config.toml
n_kv_head = 3
norm_eps = 1e-05
qk_norm = false
init_std_down = 0.0
optimizer = "muon_variant"
weight_decay = 0.016
lr_head = 0.0102
Each number is 500 + 50 x the weight over its row's rms, rounded and kept within 0 to 999. Layers, rows and columns count from 0. Numbers have three digits each. The size before them is the row's rms in percent of the matrix's.

# up: layer 5 MLP up, 512x192, rms 0.128, rows 68-113, columns 96-191
# down: layer 5 MLP down (transposed), 512x192, rms 0.0693, rows 68-113, columns 96-191
# gate: layer 5 MLP gate, 512x192, rms 0.125, rows 69-114, columns 96-191
up68 109:501475505456454496485451470516528444508506494493608595513411456457510558464519603501514433544597534434407438497470568447513575517513512403570465586623459485510525503509603548573539516485450507459509511540550481499481397432547459577566495499500557490466512565532500491502397459429546463500
down68 106:421532454517489370500546471490487487464523464511486477451524517505467529446503522398449469494442561489453454544466523509494503438543517532420483446453419486417433546486504581462454550479509545491495589413546519412461505561469479448534483514505438503566469564615540492564547465676481499601
gate69 096:603460488587513553478470483471471461444445499529466478455510534440575504528498414370443452599482600472484542482533409434496556558467479550551478475476439450457521605570432527481416474478527501549459515527506485410465390503450481555413499483486553436443493533486523430413452486453447560468
up69 098:537455503522549534490480543489388580543383480537534483539510506451492492467495498488464428456457539461534485531645616541497482443491466494554442537441532507492563487509534538447570417563563503470480448456523526416405556442446477570539527511521495555555484454511488481400485541520447474597
down69 100:553519592545459500514531418443470555503456515459522469526512379415438496491506483516575420535417563450453445461573396513478555537556508502501507560513479466511512480442555463540442507553564482479576571490602617400432481340531451469477426429446555457521454453562534515565480515462557484496
gate70 108:521519517435479423537452571369476489488518432464520615558502500397538446484472529588468610488465493543503540548557506585499557491520539496553529510374447488579552463433475569466480390563432534526498532461584545549459546386532533436461510522545479510506460535469493537541511447600565437495
up70 103:471556541465476532428496535510373497538585421401436499511468542533409480505427520431485413539541486490502482486500461477502516473528554560462520540502419493485442517425538578413495604510525533492569471592542563463474624455522495492392442480434471511513539497393467561439505427473455454463
down70 107:549463534497382557488526482504496488503529469565602372530474460509548487474540488467430456573462533612428569466575531527476545499522525455558489540463472481429442540449447442484513444528515545505569424520602544535528522442538573407442456458575521555511540484432564526495480524571674507498
gate71 102:475601447429575456521544568522599432508453496563588414465448449438545487480540474521452535524550401473517549538514489453550528510578401504471477457520473445592554456506522513424436526557483538429552507510486453547564635499485519564459476535514534583434501534460596564485455494503401463450
up71 104:496535487549490517492529462492484413431585508510387476453546481497631495453516474420589602596476451541438442536561515517625568529484524383503553437481558536472535496518542499471499517539498512446485479629534516469473531531504492542426559588495557433531485454528500396486501473512499591529
down71 103:498468469380476577518442529525503543539406544568537370584534680471488437551530484570512480550452511459516539494522462452460336530554501476395509536528597481522573512483505561536528421514502520562460478428522472515391478458502415479467531501607550582568459491476461574605530443511523531559
gate72 105:482490519486509465467573476516511441553517505439495530482520516527470502495476462535499647482457396492481545538531553518510525446474510349530546436461468454540532502509503483504395475406566493469519532476442466451525465484509463548467463491539461465487536389475514557580544527605498414419
up72 104:485519498369538521536528525439511529486574525617479546534545569475521525450492437499483478532564497518479447460421464482535489538496494455536498498471493432493507628471560396527434557503457539570506570471504495502500510519473463465459461598539499469477537334533525466502442544522474445509
down72 112:508475453491476459597523420459489491531598469457460450460448459476525522468489425491587557518494399494556485539467508443562548543510539603420462435555630546504582570482521612432586517522498456490521542427506472525490494523540425466490533485440488525569500498508459458427507527561555437473
gate73 102:618474545529425546475494464469647496547458489542451411468420467525446454409533472541493496536496536433537482579481533423558487565513491395459500506539419481525550518488479478552528438372484460481522540467478466600523521503510469515571487542624514509471554442574536448482449509450531438441
up73 104:539508576534450578468483566571360521424488513572549480421601532540488538469516428465571486436474510549536504522428462608532523475563442425446564494480598468479510523512480502547455434559525631517489531467460477505552488539470483467493474399432443434461555514483509385547552446442551571533
down73 107:523542500483504524498550444479467567490532535556441525557479534489520495440584555542578498629627546480460465468535515512502496521547517544552501482623515512371443534589516518474564587415496600521564472608463447494522516476543503487525476481562534566478500523487503475494531502563484383434
gate74 104:469505493530501452535477520502487405536509498517629567478481543501494505561405542514481464448521545415441549458517601507511537503369545453528464547394497497528396433469499539534506454497509424532495471510541496459483439488434520492580461538501462487496486518489535496564475512506433536374
up74 111:472562468453556507537580432509475490489511458514567454527409539489570521571475560451513584484544538467488538523568510518462522482463449387472533513480488493616499399578448485434426602495556495578495538543503361388539501482478535493530491476508321542473500433467595451479517468495534548534
down74 090:519531528437508441475430369465471433477542518523538498510403533400397475533422483392568513422552453513549475502530501482482596440531501479568496489584511596580545577474558494478395460523513561498471570571495456446442605482508543509415617486430554572506474476393444516553554473465551569567
gate75 102:474480471511460557489502520522534480573447461450459482419460478477483482614462470533474464494508521548519463511585507487623500541445502471455457540608496534465532423536467524375605521548425432539361440623472506525502537478533461465463429420526457504445501568501659501448474460468565504510
up75 111:509672544567537514508492475534465446441509490518485578530442512497555428509463377585497505560447480445422549438444533563510541478443417456443527479534544527510509464453559385613456515487464491500475565464492527498450401569453519388552508593639503495440510449521502515516548422486630538447
down75 113:550505506475493466447549486515478457512462476490525520531495497501515534392545462469537446437398550440440524505453513558378473541509446491485459558532510518495442429586487488462401556514450509502574371519547513479465440455578532523533549436515521476495456391525483461501513529610414475527
gate76 102:424536538565493430513516612529489504484470497517574533512521496480387494472520605475456434506471488594526584495560441439473574503436506545423479495590537518597515570424554535458541464604499486506466505484505466568544490571575590491435465572613539432442535466466442504532521455502518553518
up76 100:524440532564533516536546526507429544477538456490464445534466566512485565550552461484423403457574515513480523470486467540576465525397562442442472448539492512547487478413573505420458510594534521478429526516431424493388508501472468439467591481606543432549424546633429525595455480532468503494
down76 101:455461390494544551568573563547514553521463564558506397551445464482531469495501559527437464515526449481409503477544556451463505467455432498578559515547605518509541560457459470470468604471521454487551548471555451589493528534526468412557479493426465505593579516585504587495494576500500474511
gate77 093:512513541411611543503546464525614467556447533531584488530567461530475493529533411350479618539539480403572531469501518578516582473450453440480484551530474573438470470561593464564589563547525502453451462550518569512562460455506511484465420485489458475436465449471420561445518530479461487557
up77 099:491570464456492515467524457466481455526584457537513524507418476494509467422539474516551465543524429564433494479502453493474446578572526602515544508501540459519567551473428493428531567547519474559554534588529500453506463493518509499561547487556510495530563602495609557411519500544476480520
down77 093:429506535560461536553421527533546475504451615502453456426481494484512486490513529507533536506331446448553481536505503503509503582485488523594450506563367432566471458502520558470499468438470478419583523489530507508429515483565509453419481531553550501489524513437531461458477422479441418493
gate78 098:519574464473410477564499446532492478437541499538603461493505521453481403479442606468509504503549531481562466529529475467483483542518472553436565565500416473504486517587519482439400512421511406525451423415481549421477506458571437428494470494488567493502490571517554557448534549469435450490
up78 101:519540535434478469493430457442473481447469517583409500473499511509468535430558535487501491423530500488467571469585548521463550571590487529525612540596419519443510405504569391524492590369555489528556483472549505522519464421521452511512490501524549438525460556464517428460507427513490604529
down78 097:382475544451446508521540573501472446511502479471615499398494484488503476539381506499499552450453499429510551509453499521516516423491593473444376441554468564462552545467481485490499514474551548482452495580473375508475437377606447521615448471423578456497513516538478551481469441600426523554
gate79 093:471457454482479568560500514486475527526492548415631417557538520463442578463494465514508475456506536558495510533505472481491471562460422551580548527476470512513465492453556490506601450659499496539463484449513484442504477463490503504499463545529485561436472524483510540517464468446546576386
up79 098:504374468446439504402581500478495556432440501558494510498344445522567412470545515580545437528530425618536531451627426487418504498592556394488449575497522472464527445466520443457469421594565495514521535546494480523492546471536531555548498541543500504518502474467485574591466505536467541400
down79 096:413469440550495459597468521485470522519521512471478435511574542473516586580406543483516455550530514437462525517413482528539445444572470512508421395590501540516457574480532491474467503396525558499572467528538547490521444516518525517512482468487484432567507563515415492471551506493496467454
gate80 100:463483606478452560499562455539574499490441552499462645540508589384538465557514422519456588427526426457501453553524519466446494550408425443610514568518490407440472431487550487507424477526455484435470381479563383515559541472462481471517490497515493547517510513495558416512504457515482429384
up80 095:611594578559512492512449413528450345431568505485451501510515485481499451442483488514467453464505543473493461589467498526516496579520463553547522558518495501502565402421591497531558478519520567504500493475495446452559444463560463587442490541486521575442570509422489461394486439457521528533
down80 099:498554469509475513664521373495427476461582553460504502460488511497506549484455479483579433570568499551419473490497474494551540505588545569563500437457461474442538555469553488639498510447529500542451578481474425482480569437501581500539574526540549502510527404506465431601495495432510566520
gate81 102:461571551469528516482472441557529542565426546570516487584456369450477571477509529465515567389504464427512477512492558550471454384462403518492535553514587510516516480499517464488503533497482503403450474471517366510510447497561488543534529549611506507481429442497495466513373476474547434459
up81 108:494562439484482497589470575437578424564516500605475562485503519584413523492398510510578617503417464493480467424540471490550448439548461534441495456473445489461512560475573580440535521414464523336521426466487465433566515462481492493559583519499541573474481605484465480466450486524528491481
down81 109:466399411495561479444479492538566525471467433470490533484483440521500497423574491493436520483451524454536462520419570466516464457579526493524508530472448532561530437454480446460518481549415468552561516543486612559520488479477460482533467543501501463561548492495486579449599573501473495535
gate82 087:474518567523557528446454545526531546547493514503618496509535497457509523507489514369474514543500537485469515464444547469454543539513466528541528495446545486480489466521574437523481456508524452593478491433474529390546397509508403474405495502520391493443446559548535492468434445495563527552
up82 100:515521506442496481493422435472505459555502509514467515511518554521475502502481430532608498467569531563434501570499489568540486505499418489421516527592434442450476631467500514478458548468480439489538564419510495554535480470413531469488474479466549559511545449496524490544478494517546454530
down82 101:511581496514517624482546564552512587608525513532505471592592580505562601472507501515492521603519552491469526466531482460493542541524442513437515501483550585494491528537533472479461581481536522531560461424470524486618421494500508431424441464494471469484427556579465538466497397542556541549
gate83 097:476438570451479576525576587563523544522422597547481442437485485548535447438495492433564460438478472557491434548541572430509542500463426396451574479474549423481401428571599488470404535427471517503479365518418476504387517514566517546441531518484526461566539473406503469503486533498522558516
up83 096:578440464474466335542606589557540508415488491539454478457475465487620543444491488498429543479432571493558534575501548549508559468497530504525458510448444531447515509490492459464438478473517538418509445529514595515508409457369536525557426553506471502451502524572525560459517460512378605581
down83 096:493470519539500590520477470515500410516421497449427503614511570468611392485486567527542550487512456493481440546482440495507514531552400476551525604515516526548487483525489544478553508587551493503437497397485526586587498476489557434465560523464484541506564476451458507486399569529511495435
gate84 102:568508475573420570543542529482566479499366518418514528432554485400559503449480528450469591398576484473492533606481472469555430479387502543398498525514496565501463541497539477485453565513486536506542606448417544561490489528530492449530500459558544510466566569497540501507517507537446524493
up84 097:507513477519403476545536444457560551458535478444535601504509414475515592484504463555536567523441468554436522518477563553480498473473525565521499594533549405471501440533569451532549550557512502478424573484448575466454555460516539460552500589474466556597553455441448515492468462518522506457
down84 101:485538445503488466532539529521601480509444498449571461571472496494527558483461491481545526500399471495460444592484602565553506634461571496489496496580527497501466510533504579531402494521387404491464475521475420552446475455516582462548497525493581490522535471477542489492501430454518538458
gate85 089:468476438441468532466483465576486479394453466528588563468483505484509482552446537447558500431614568515471564482468501468565554507460642525516457524493488532428412486558441418486483517472534521529583461490496476492595507494563579468555506516505468438440523530475516440553482481519551519563
up85 103:473563512572597454525477559409477607558512487541404457395542514518432392465517443550457396450494482604592456477445497408449537535533548520499488469514521476434510503498545427497541581520486458479490563509536586631553566533547488443467485452545540485637538495563508479446573516478578491517
down85 079:529532525555494563502551497511490523531564529612418484489561445405506427364462504550554440508611434579510497474438438542459502582552448556510556546490506497502460512439504547563478594446482449450569450443505578604511569527509538500483507454448540497540559506526491564463474527509418465436
gate86 108:525425487496540517437545572522546494500539494471510591599501442544429477484483485511530492474576472531564520500464484462451465544346508531485457521477604484491459451490494479499448497530590644425469510468488526428435456496501466524413499452489542604469514460513519622488483470496490432491
up86 101:568410542462511524464559495483508499450535581535503525424577463591525525423565430569556573506499519470458612496482560433614483524502433481514468536528504521528625482441466549512519499483501521511509428522522499485487470490462584523576450502463456461586480527514499364514484547357456439536
down86 096:504467448476461443558550512441591578592495476507411484501435454468478442511503521516493515486465504537540463486484446448437570508568449481597493492560531548472552431530536450466503465545561412590504448539593429516535486548544438564501432519550546463535543448532510430551417427501556554468
gate87 107:426563511527524459597411399496464478539507563481435483486471429425600519550590522520444507482522531452513449516471495458558544501513463500501509554482553498514560487518518549516445518540420496467520538454544476484470469466644492514524543499491511490459574463567501522398491560501495490549
up87 099:568479488502535479433477468403482490424417503514474552487494620558492467525432418561379642531522574444455475493511448549456540483497513520453442515531402525513550520498488517547422526484545469541603450544544517467463505534460451420458592514560547469536549438521508443542465519485497499485
down87 100:394592576525566419488457489509525488438515485492437532526435529468438501470542413501522644565632553408527467558500517554467500484397462531495502506477558486471484509496450473483434489575432549379543540514569573536506564518471624546428472451472526521548511381508484449419542552592381602499
gate88 103:519529566415386515489572483548540559449442605437546548457471502529587477533528499514602556511531578506445484500449527585522528465479471513490536573548506461558475502551531478554504518496438384563581542459537518485516562446475546526460441463494377488482488648536509450553523493493459426482
up88 112:487528567558559510394500512583502491514397540472547559548386505519465521607483470506518548472569484505479580588484552510488538428447522478524517524570532519531491509549464468476443465529526489558517534541560522479452507510491468509578436476495452465563453469429551485641477434535501552491
down88 095:573549422463512393351442581464476443467528525477516511471480470480450441507553478515496460542435501519535530502488399491453517451418534527491450401581510542441561526441476455499435438531450497435554476507507472513416480492526497516502576553533484500522550584495470453518527447500479548580
gate89 092:493422537504491513528516400489467489382560371386602473486420506511534497527534508426564443536522548495395504584574511487585572516451490513413588495490520478505497568532564472549473568448576526483440409550547446525524539517562456469599493453518415528474516577509554440498520528588445484477
up89 093:519458481498517539497540571456539495506498495491423602439589480538462408477444534543391512547481414484495604496544477501414532544502539499548495429529583455471461449532463480415567470460526459482466429472506569427426430566578552606462463510517549531553517473396507491476470536468597481458
down89 092:513409486552502539489540516547465544573467507498580514479440521432504476447494492426505527485466478482412441508649493554389527438529497452533565467481527468601437477506519533475560420533465444465457513442394551543403452488526464484479525423413521538493543543531499510453494547449515459511
gate90 102:458558578544505483578552473557551562437459403465487574407478532553482473487477459550562561424378516455505480544493653558514508538480468501489509551487530478560545528398470501476517509462579460492548601578524530466531555565531538499499380438448483569409490584481518562523475525514562545512
up90 106:544584506412496582481520621536488454479453515475472610445576570516480492460482463512419450476553522493536442538499549496438497559604506450503453416480515488408461484519470533549497473480525577493584555526480546450510510525516524430552537584586481462503553586494545533549492504518479508574
down90 106:477389499480500483408456531525594517485511534466535521571588544534539505528513554475487472539546534477451597544528536470591501502511429522461469417449603491453426560459515462403470468527475609576444515514600494478511543522505462511528515474551505524556510521490493588549474544628511536482
gate91 115:514531480581501555638574539455556449504480517508491518496608462472462543556502467466446516449355552459478501520538552467451487450484453484506462481510471488552393541556565542500509429484551478571500479493406460467495539446427507539428468561513466434518507504484429494460489465495451514459
up91 107:482488404390370493473457472460422518450427461450461527518452513433557476396511474546520472577509462524537439631489540469604562545472496452470411518470478481495486575500555505437553519458467507467443482461492496564497521563482483391492491602515544477487489522462492355458489535422590521498
down91 109:524505516404492444552539540517479431411501462505464524496609512516517539543555492397538497519481467371569431489527647467551495425620492509541522517462468512577606525532531478503567489460465546534497440496486561447504528458532502444491499510547483477493413543447457499514532511536417480472
gate92 095:573473549500484493477378564539491367506466574532495421497422574474492413470508556526522520513461547470464487518496543483563568616472492495488480515456471489522518531444577518540474458439559450478573497552474467534475454511454403411533514539535492485464457601491562525484561571561463431430
up92 100:486506487495527368480567414473541485547424470555523420475429514571504594485523541473546535582531437424543565569530389471530524514509484482497471478504514495481527560406468546430492523417483452500524493420420662439464443577544513507449487508512587423523491469572487459401500516470519606582
down92 108:543538543485493527468517477503427640485486514501509451520397540542472564489431490379425504448508490458521538541502470535413444410439440400569456590593399479438606488472477483421463481468501496527450394464490440533534397513461515577395543455478524530482486416521546446509462471412486502583
gate93 096:598544494463483618514542439461606494484572475492410428459493576501523584548515509495472455576386451535497490537446501534476520513435548559567479448489448466443468385485451478591391476570483541560381529500475517472438485602505516506517557431543507495418500495526555579463469519469501502518
up93 096:430450508567529523568460540509480417475483538364578502538583459516547498546539485475449460564468478549586503446521504580540416458445546499536435546465538538522459517526438442539515533563451512487425551577563555503527492438575478528472528481510490487483455477537485521407450408496494410498
down93 089:526442501422459592529540390521505484470543539452517461495427562470485519577514468408475529562540545582441584502504527569446490482376580526534467420494507543455465441519393510485423456629471503531379456516522628503610483492440450510508435490518420526437562460577452552540447460544503587496
gate94 094:554585569537561547487396512464463501548534478472552589515575549571490523512486526497518426539452498586433515463507483512479475467484489442504405462483527557491533451523507495441532538444449559414559542457423603538608493478454575481546546465472533517442441446503508507471495487532530533578
up94 108:466531444577518394493471462432532468497491530529583517527477491566530507383534496567490529520512514425572504443509544450473498534494509546509547510495536458525472475442481443584459449539459540557516453497540512391455378426505608396568469461580469503494482393529471501522492551490492520469
down94 105:490572487482521525461555504537424524471501516521575422565459483453521468517514478537562460498501486466561478564573482592479391444435426552577417492508480460540526482486426526494494484463519526449466530564507518457505424586572472628412549552545426475493471566460484468470496537429422499523
gate95 113:581506452496536452483509527571528524480548430589517491557535453512458397468497548546447557483544433514496573429503486486519533445435421550438512436463503505490495514509537537394571585458557442472441540509489540408627480550461464423386546432548489465475515530516518559568556461559481481473
up95 102:439392528525447580497495546545437456518492533490546457498435472504440420424474498584477458495548541503446502514597526503476507531479542555401596384499457499497522510490486439524527483459434556432667487488514511483452407499526488479589480542562565522436507602551376413477484476610504534507
down95 103:433496539454467483472556557490630489551541464425500525527459421525475549487457563462386490576413602549502471640499604556410562514508561520522481534579520529445529560447489507523477496500430482504513524493536526507602461518448479535568467496523399502439428547552534493425503502534516423466
gate96 096:470522503518484496563466452491508475424549581526514508441616460573564522560534421457457518504498548481401583574570502465502567550534456522382480433507434574544543456551487536469464502477603573539404514486487454453519450537593445418571530450471487446396459552601510452574489475572461459506
up96 098:472343532562540423484472547574538431503569472415497497531483467514494472503538595576536441473476403482523508459472486607523445502498438512446487495578488510540430451473492452457482513540522452498529499516452452487452517516476524498486567515495422530508528448600345518395541445495526588489
down96 103:472470454539499540479512505572486464459468585491426505491421510514536535516521516482551436500534567516538465450481407500533482517422484493460527440562487408414421582508584563584522509495546548486569466551500450503528458534534482409538452485509467563487549496459532476529420518474464534494
gate97 107:426511534578443595472495492649529481542522611468515470455541350546517443468564561491490503523458498427423506499565536510599583535451452495464489374479456499468481494499502488512452516415502573561471503484572580463449436437545497592470505494514445486544510537535447535531585473554379544472
up97 104:540536436493515533493444379503473563559479429436542492515519415561538561419570525407549546541449496508512537569580425570564529482476451520459534507504539512423492485579488521390541561477510572472491473628492581514484480576446385494537407511529579533531449521529564461576459530543505480508
down97 105:482540484475547438478492462463523463510425448444456524574489552534455470467511469472552439543459427473597512443503467435506491539499524481457388562469649444581527532594489506515501497547511483576409599524431540484459586579523430522439523570496563564464519579471576552580562443510405534477
gate98 109:491431477490487506605454534494461489514561519530545506466502492484521559480569546417471521520472447475444533555460481512511590510483426519470557498492528544489467508529445564469444476458567407421596442515472473423417512430560543558502440439468495526450436520481432498588441535457533560486
up98 106:487517506437543558555548378632547602490465453483471560504647414420463382531552478529541491528509524468514503417515521538468437467445479506462494410487511442475540496445532493638513456492534485559556496532528485520529536449496499475468462531460531453548478488480522483512480488437485437478
down98 108:499489581510481476485500535522464435526463405495433481496469468482498546522505497568443454460463468492494517579550500553461549494487455534471381547584491557538553595565555531485398569413425529444554402494506567429450525557427491436515545560534478552482505452525526519461554551523433458473
gate99 099:503476458563523476568556498478544450452419539518497493550507500518478532483590552511568498434529414547460517485521477534465456479413568475516561428533605557478535504515464545557502566515473486482446643573468571584582518565473464583542527478601479551506535475520483509486523570489503457454
up99 097:541452514539544419485628543497476569524492473551570437548424463496453473454449509451476438541470487435514545461558422447461504494513530420459433371543491519562493532465532452456557498465517531425582428591536585519482538500561498414546517547604465547523481471466504445432513616512509510532
down99 100:531546494501484468415440539593455529554435499451483528504424388479521533512449419578544493510444500447558494432570522476501439626548473506554537478412477454460444488513511456544534450481433519477538555502541426464562544522615551346502410502514528480436494422495512516465479567423548479432
gate100 093:497479456552486469430546395427518529441387454593508405609466459487462528460477534543443530531494515511511438484489490477521507503545577506414521504437417483483532444535499424507489546460490576507494489534466535447544571452450513519507413526599495482519471446558509482538520588500520534473
up100 099:531476541425561456425519363483516539511496516468479568509425486563479552400430474441526528518482540492474420490493482528555586522503449460395548502483423547512429469505458373527532528464398464478440512407529493539544459495566421532470487485535507511551452549565561450455477532536581478454
down100 097:554622509469485464479522432447529470510518577625597464503531442504476500599517498569493485463460513511472507461476555418497481524483569528459496414502443482430435513470476401623417411474506487480445454473486548480537461445466487482555383477494419552497456592541497506532456400506534539591
gate101 097:554483517557503582407549408479397485554526447460448495473573471447515472550428501597531502542500558555495506438526619428498478476536552432527522535496442544491500497545470460482474524494507409538492413440555538504556427576490537516421524484498502479425583574494643426488505462477376465473
up101 100:469490492511417501458541511613536557521454503613575405465498485445537425538489472406484488446451502538500536552534462446522484538515432500504531599484598605485505462428443538448442510521515518462505485465518507594429535505528576584420598549584531502546500440428507523549445438571531497575
down101 103:513488476557525432584516419575466564513506462525532485423546543554577451511444533493480519646458530407435484497452521455431487451537467480500555544363429419555544407590412520487462478512585420558431473425583532404473477500466503504517550498532583514569467538475504514493517581535518472531
gate102 107:480564520433463503581520496529510485454540583511539388464480518536445532544552466496483445461584523486477544471571544510500581540581464408478536464527466481556483532404619556445485496519566430398376584470418524455522490498497531479492342408457420440460550576415507471424474525437439451512
up102 108:473515513552564483530584487514459459509480501591554558553514499482532516582523451470485503494484487478523429480510478469556470451510467511548537509444466540477485503483477448448525494457568531550561446464397507488519504550462531523454540467531523495371508542515573612579512514498570535537
down102 104:528493533411518518554428441548464465514429535572492474459515552404482463483535421448509555504566589564519565475487539457533470541530505398427564484477496552547522502471607582544537509517545527496529385566524475553437553582504574532518485556512515516534486439528418512439436462485576490484
gate103 090:618468484584537505520489498537566506438471452521468550490519561489591436490595517525558568512458526428396401474509544347449431552544512513509468530382523469479507589552500550516462527536501508464503589494536297491456523481480475521416515445556450537479520516504465502491623542583495575548
up103 090:480543439454468505489426535497601538575465498514547390532381491494489534494565458488470443542585457563472454409529472513459424521568506609590472442595503517503466526604542497516573413501490642475503502435441525544455458490574522404436495502536480433513461499566570484504546495454491490426
down103 091:493500409469480515465500509466526601487431480496554479500429404453483505510471576598457514479566452502434550578504374622531460395488472417474568552508448463429477516492545454568541547463517410561478474471510613506483474509448502467542460521530619482439485474484487521448472567420517456522
gate104 088:527488529449448433497457561464449403516490557552374482498508482571511488467527540523516495475481558440519407532489483447439524432673492512474540501545554497507526517524549530516510589442494504483482462485423494532495425482470528491488437562438529403500439505611541511503547435510502523505
up104 095:460561525492542486559544545461567581550626507465570548470542452373577447484511392507524531566583493588517489512518488469490495507547463528535529506532519516487446485499567470488517549441504411474376541542544502483534582492500578523488457502482480489489452463523524432468520511507504434528
down104 098:498593550524442539499541496517510395524339552440488524506511504540412504574566491459520535526456465445462454516570561506509539417474554524475454538436442555531456469545500469511427499511476540555520439573462544470536505438587505431408466434553431512479479461466431497562500554523440524487
gate105 100:454536524508510446463514458510473471407425528502580488442555542503524434548547505550515471541482474488556521518567508494456508490538554491475481510525457475545521541400494511490439505482535545468465441442562531519477495455449535478515510436491496494470531489431500580514466457650348522473
up105 095:487461459507486630473587461505503465475472532476338562491507526403466515514461468495574497552495524459466410467549555407527477560552456469530602562535536453447506518525582500510588441496490490556506452526526497481498497525516383536493494556470448526528588484457501485541538524485519551472
down105 104:449462493510514456523502393499505414494516523520569503420509637488454387577479482463471502523449539502509584487461533466527526489511546474450479513547566477532476598550545503507558445491422475472505486411560545594332443455428460443546551580518480450531496477422538529594477390431376452443
gate106 086:526512429488567612564459593523575449468576476473495517495487563413534448585518430499469516534510483494555490548468450526554575528526475526517559490443523534482517513476555468445508455421564596522502513452379445500426526552512505590437487334500618400458543450535589454605513446428505509550
up106 095:583465463498466557502565524490553396537558442526474464529510609585524484491488517534503573479445536548400437507548474508564575564477538489548583478547515484524496498519509546573457489596441627519545519426503462503435484516483474477410522411396407487467522480452521521438494527539557548495
down106 094:496567545474500540545481531499524480544507568453460393501520470504500546559520519533519525376522453426441526539474553531518493497434499452476429477515394547461499467434547436448369460518467498532550484466483488580589453533528432478487492511449375471472449525546548520500555523496466504629
gate107 087:653514474533463428567576539434435435520533527423462462472515533515530483480530432488450429547469481453470527551606442397456530515479480454451435492457545486489541442494345450446470550577552422491529514491533423560482499542525444487579538537454540472540565548514441516486495502504488496459
up107 094:470513491497584599422535469582535446585404455457476573539597565523559502560499586415537453518554475449562501504433516532470475571536543528514480504522456501531558590506501461532529407606540463497517445534469572465526496514466483467519472532464503472433426527416529415504477509557384536486
down107 088:497454473519397461495513437509448550549460573533500475491516546480551495552468497509471516505410579545466451392507520359549542510491559464474526449576419456475561551484509446587515453590534469492448525427465506451481316536525555538441539548499475474545556502522471398479501553454447440463
gate108 114:406578470478487451568488516551548399599417584455389548501460436505519485543544435482452474531528497550503550558478516477538468426565550545492535580519501563536548390499549454380533544503446426433569536564441429545499478514537573495488448541546494468543629487465507519508531502437515481410
up108 101:596438437528451476565533504533454449534496444460490590514452453566506401369572477405571517465454537536488555478480551544509471483457572558474510465488534505459529568523509546551504504547479511470522593422442405485487502531449636590391523450508576469562585476495390478457464577525483552540
down108 105:455457400507474416531461521546424523444462512443545415531476549460563457384467508571518523517495528584533519545462584522504479505496531519494538460515524532546509414480576348513539468582539504602515545505471509593443428414413583513443484508481506450521629529505455491565463523550432498507
gate109 107:487539488477413455516499542546572480424525486551536664514530496439520536535551527603505439482473550527439568531520450497455435477512592545432483516493431456476469433486534563447485482487476539463400553448513410543569594467473607504460523438494469484448519437466528595484461501543503488548
up109 103:517477527432571584517442458544434488571507431427515455411496543483548396531590424551512535602504629473402492460427499516571495521471506477416563554522520413663584490437514485461481424517472498584488402563487583481531488498449414565421511495489507507440532396505623528461464509474513503584
down109 105:480522503543431431473530547571612438539493464534527581413521540600504473507524494557501450541486592491468433517410461571459441476411592500447409554515414455500451450423482552475471512468570430450444460571521499522530475414525568464516595492510498437489525481495428502533456439568460459481
gate110 092:545551464582553411533533445506411439428497518414449527505523493548514499534522466523450573510423494449442432474434412573531390451593465575424476447506436451512502512516515495575561554499486538576430435454557469586427449491495519511487488473492531532480621474508589557538485491483482508473
up110 096:441518437499488460497562564544501534453491513459497484481486430470467525468461505369469554495539506483567398515461484537543529523550448502568521429473477510504564477573513508457490511458560418573394510537573618388482526564524513502443482479501392483497412544465497558485439481548655496479
down110 096:447564465446456525563460465554550553454519578519526530426485527443510515499432484495494468559470504427460419477596544490548451519581508577585494456466457479463541577507416537602442524429422453618488471497549533508485517389487493490466568500536530471528498547453522554503524457557528547506
gate111 108:501511464509498545549492573524498497384432574515553515457478491507522524498504484476438575420547392543427444591543408531431458469426484485510570589545534593540520496495543462436493534592573565551563514516447463528483551440466555466527427547501486514483462499533568479487527623497581471506
up111 100:536474505529410496499499485498491393439533394578504534512489618528420460514517549520549381453550461433443511514462406500519525444470536596489541492535486506553557525493635496552440457471539518545607514527518532493520532436486492515538365493458536408575530559547424524472497502569506496445
down111 104:460482453429466508554475498448385533452580519483531508527512483479437544525453566463464482517445402517388569545482514446553500451458426502452521435496571542512572455590433450535515596555536432500562456469439460552391508617473561582506459459547499541505566558565387535467460455540511505503
gate112 079:417416510528444518410488551479529537494484531570464442469547505531502459552486468510532448463581515457446476613553443466486469460432461479577409428567560555446523476579482490542411516423469539437537447533516594522554556493495543622446491540549451450511479553550489524481476470522559507525
up112 087:528549506498465542507458416494523500479508481523544589421497536518441505457444463608547580522444521514453552517521506533520407547511485487496503466468602454504646489570465452451542465520535554519421477432481452555462383506497540545451525500447489518567593457469542505572506519502521468466
down112 080:458539520531598531581462561523515514486484405564480511476460492478554526387514490460572485522401629650495540532478526589484509501556463584484584592528462438478532519499494570490463462534522539482463461403495541485521496540517458386472530495446517503617518428512533522522495501431461516442
gate113 103:418546557509527537565481461509466475465486480425527471554499545560535490524509535437389417488438453508495512492466506471525528489453517496465547432440494489508445459539511553595437566472578475560444434550526472538453427447474510443548465566437418424561448442427552367497490528520550439536
up113 095:486429485485556452455605415458473548547465479554465428476452540537507492525465424424413588470404500550540526568467488547573558428486490478556549493574542491579470544505523416539496528561471474506539565435532408583499633508431597584532527430501433479574569541464447477546441518481449511546
down113 097:486542534482516445525471550475447434481550463398552478587514576510464512465486508538488460501509459517567490516492529497422546469506511449459544460471435544487465485450441475424454533520589527472460485579569521511392451512530530459463519491401422415540615521465512512523597469533425477553
gate114 099:439531409452533512570437522535497490479522511389549489490460512503475455565509524555496510514547385515523515517445503513539508395546570487442504510446555568643511579462568494472410459488521496557502504541558487570488392541544583518486514457501487567425475518514476511543500440454556535360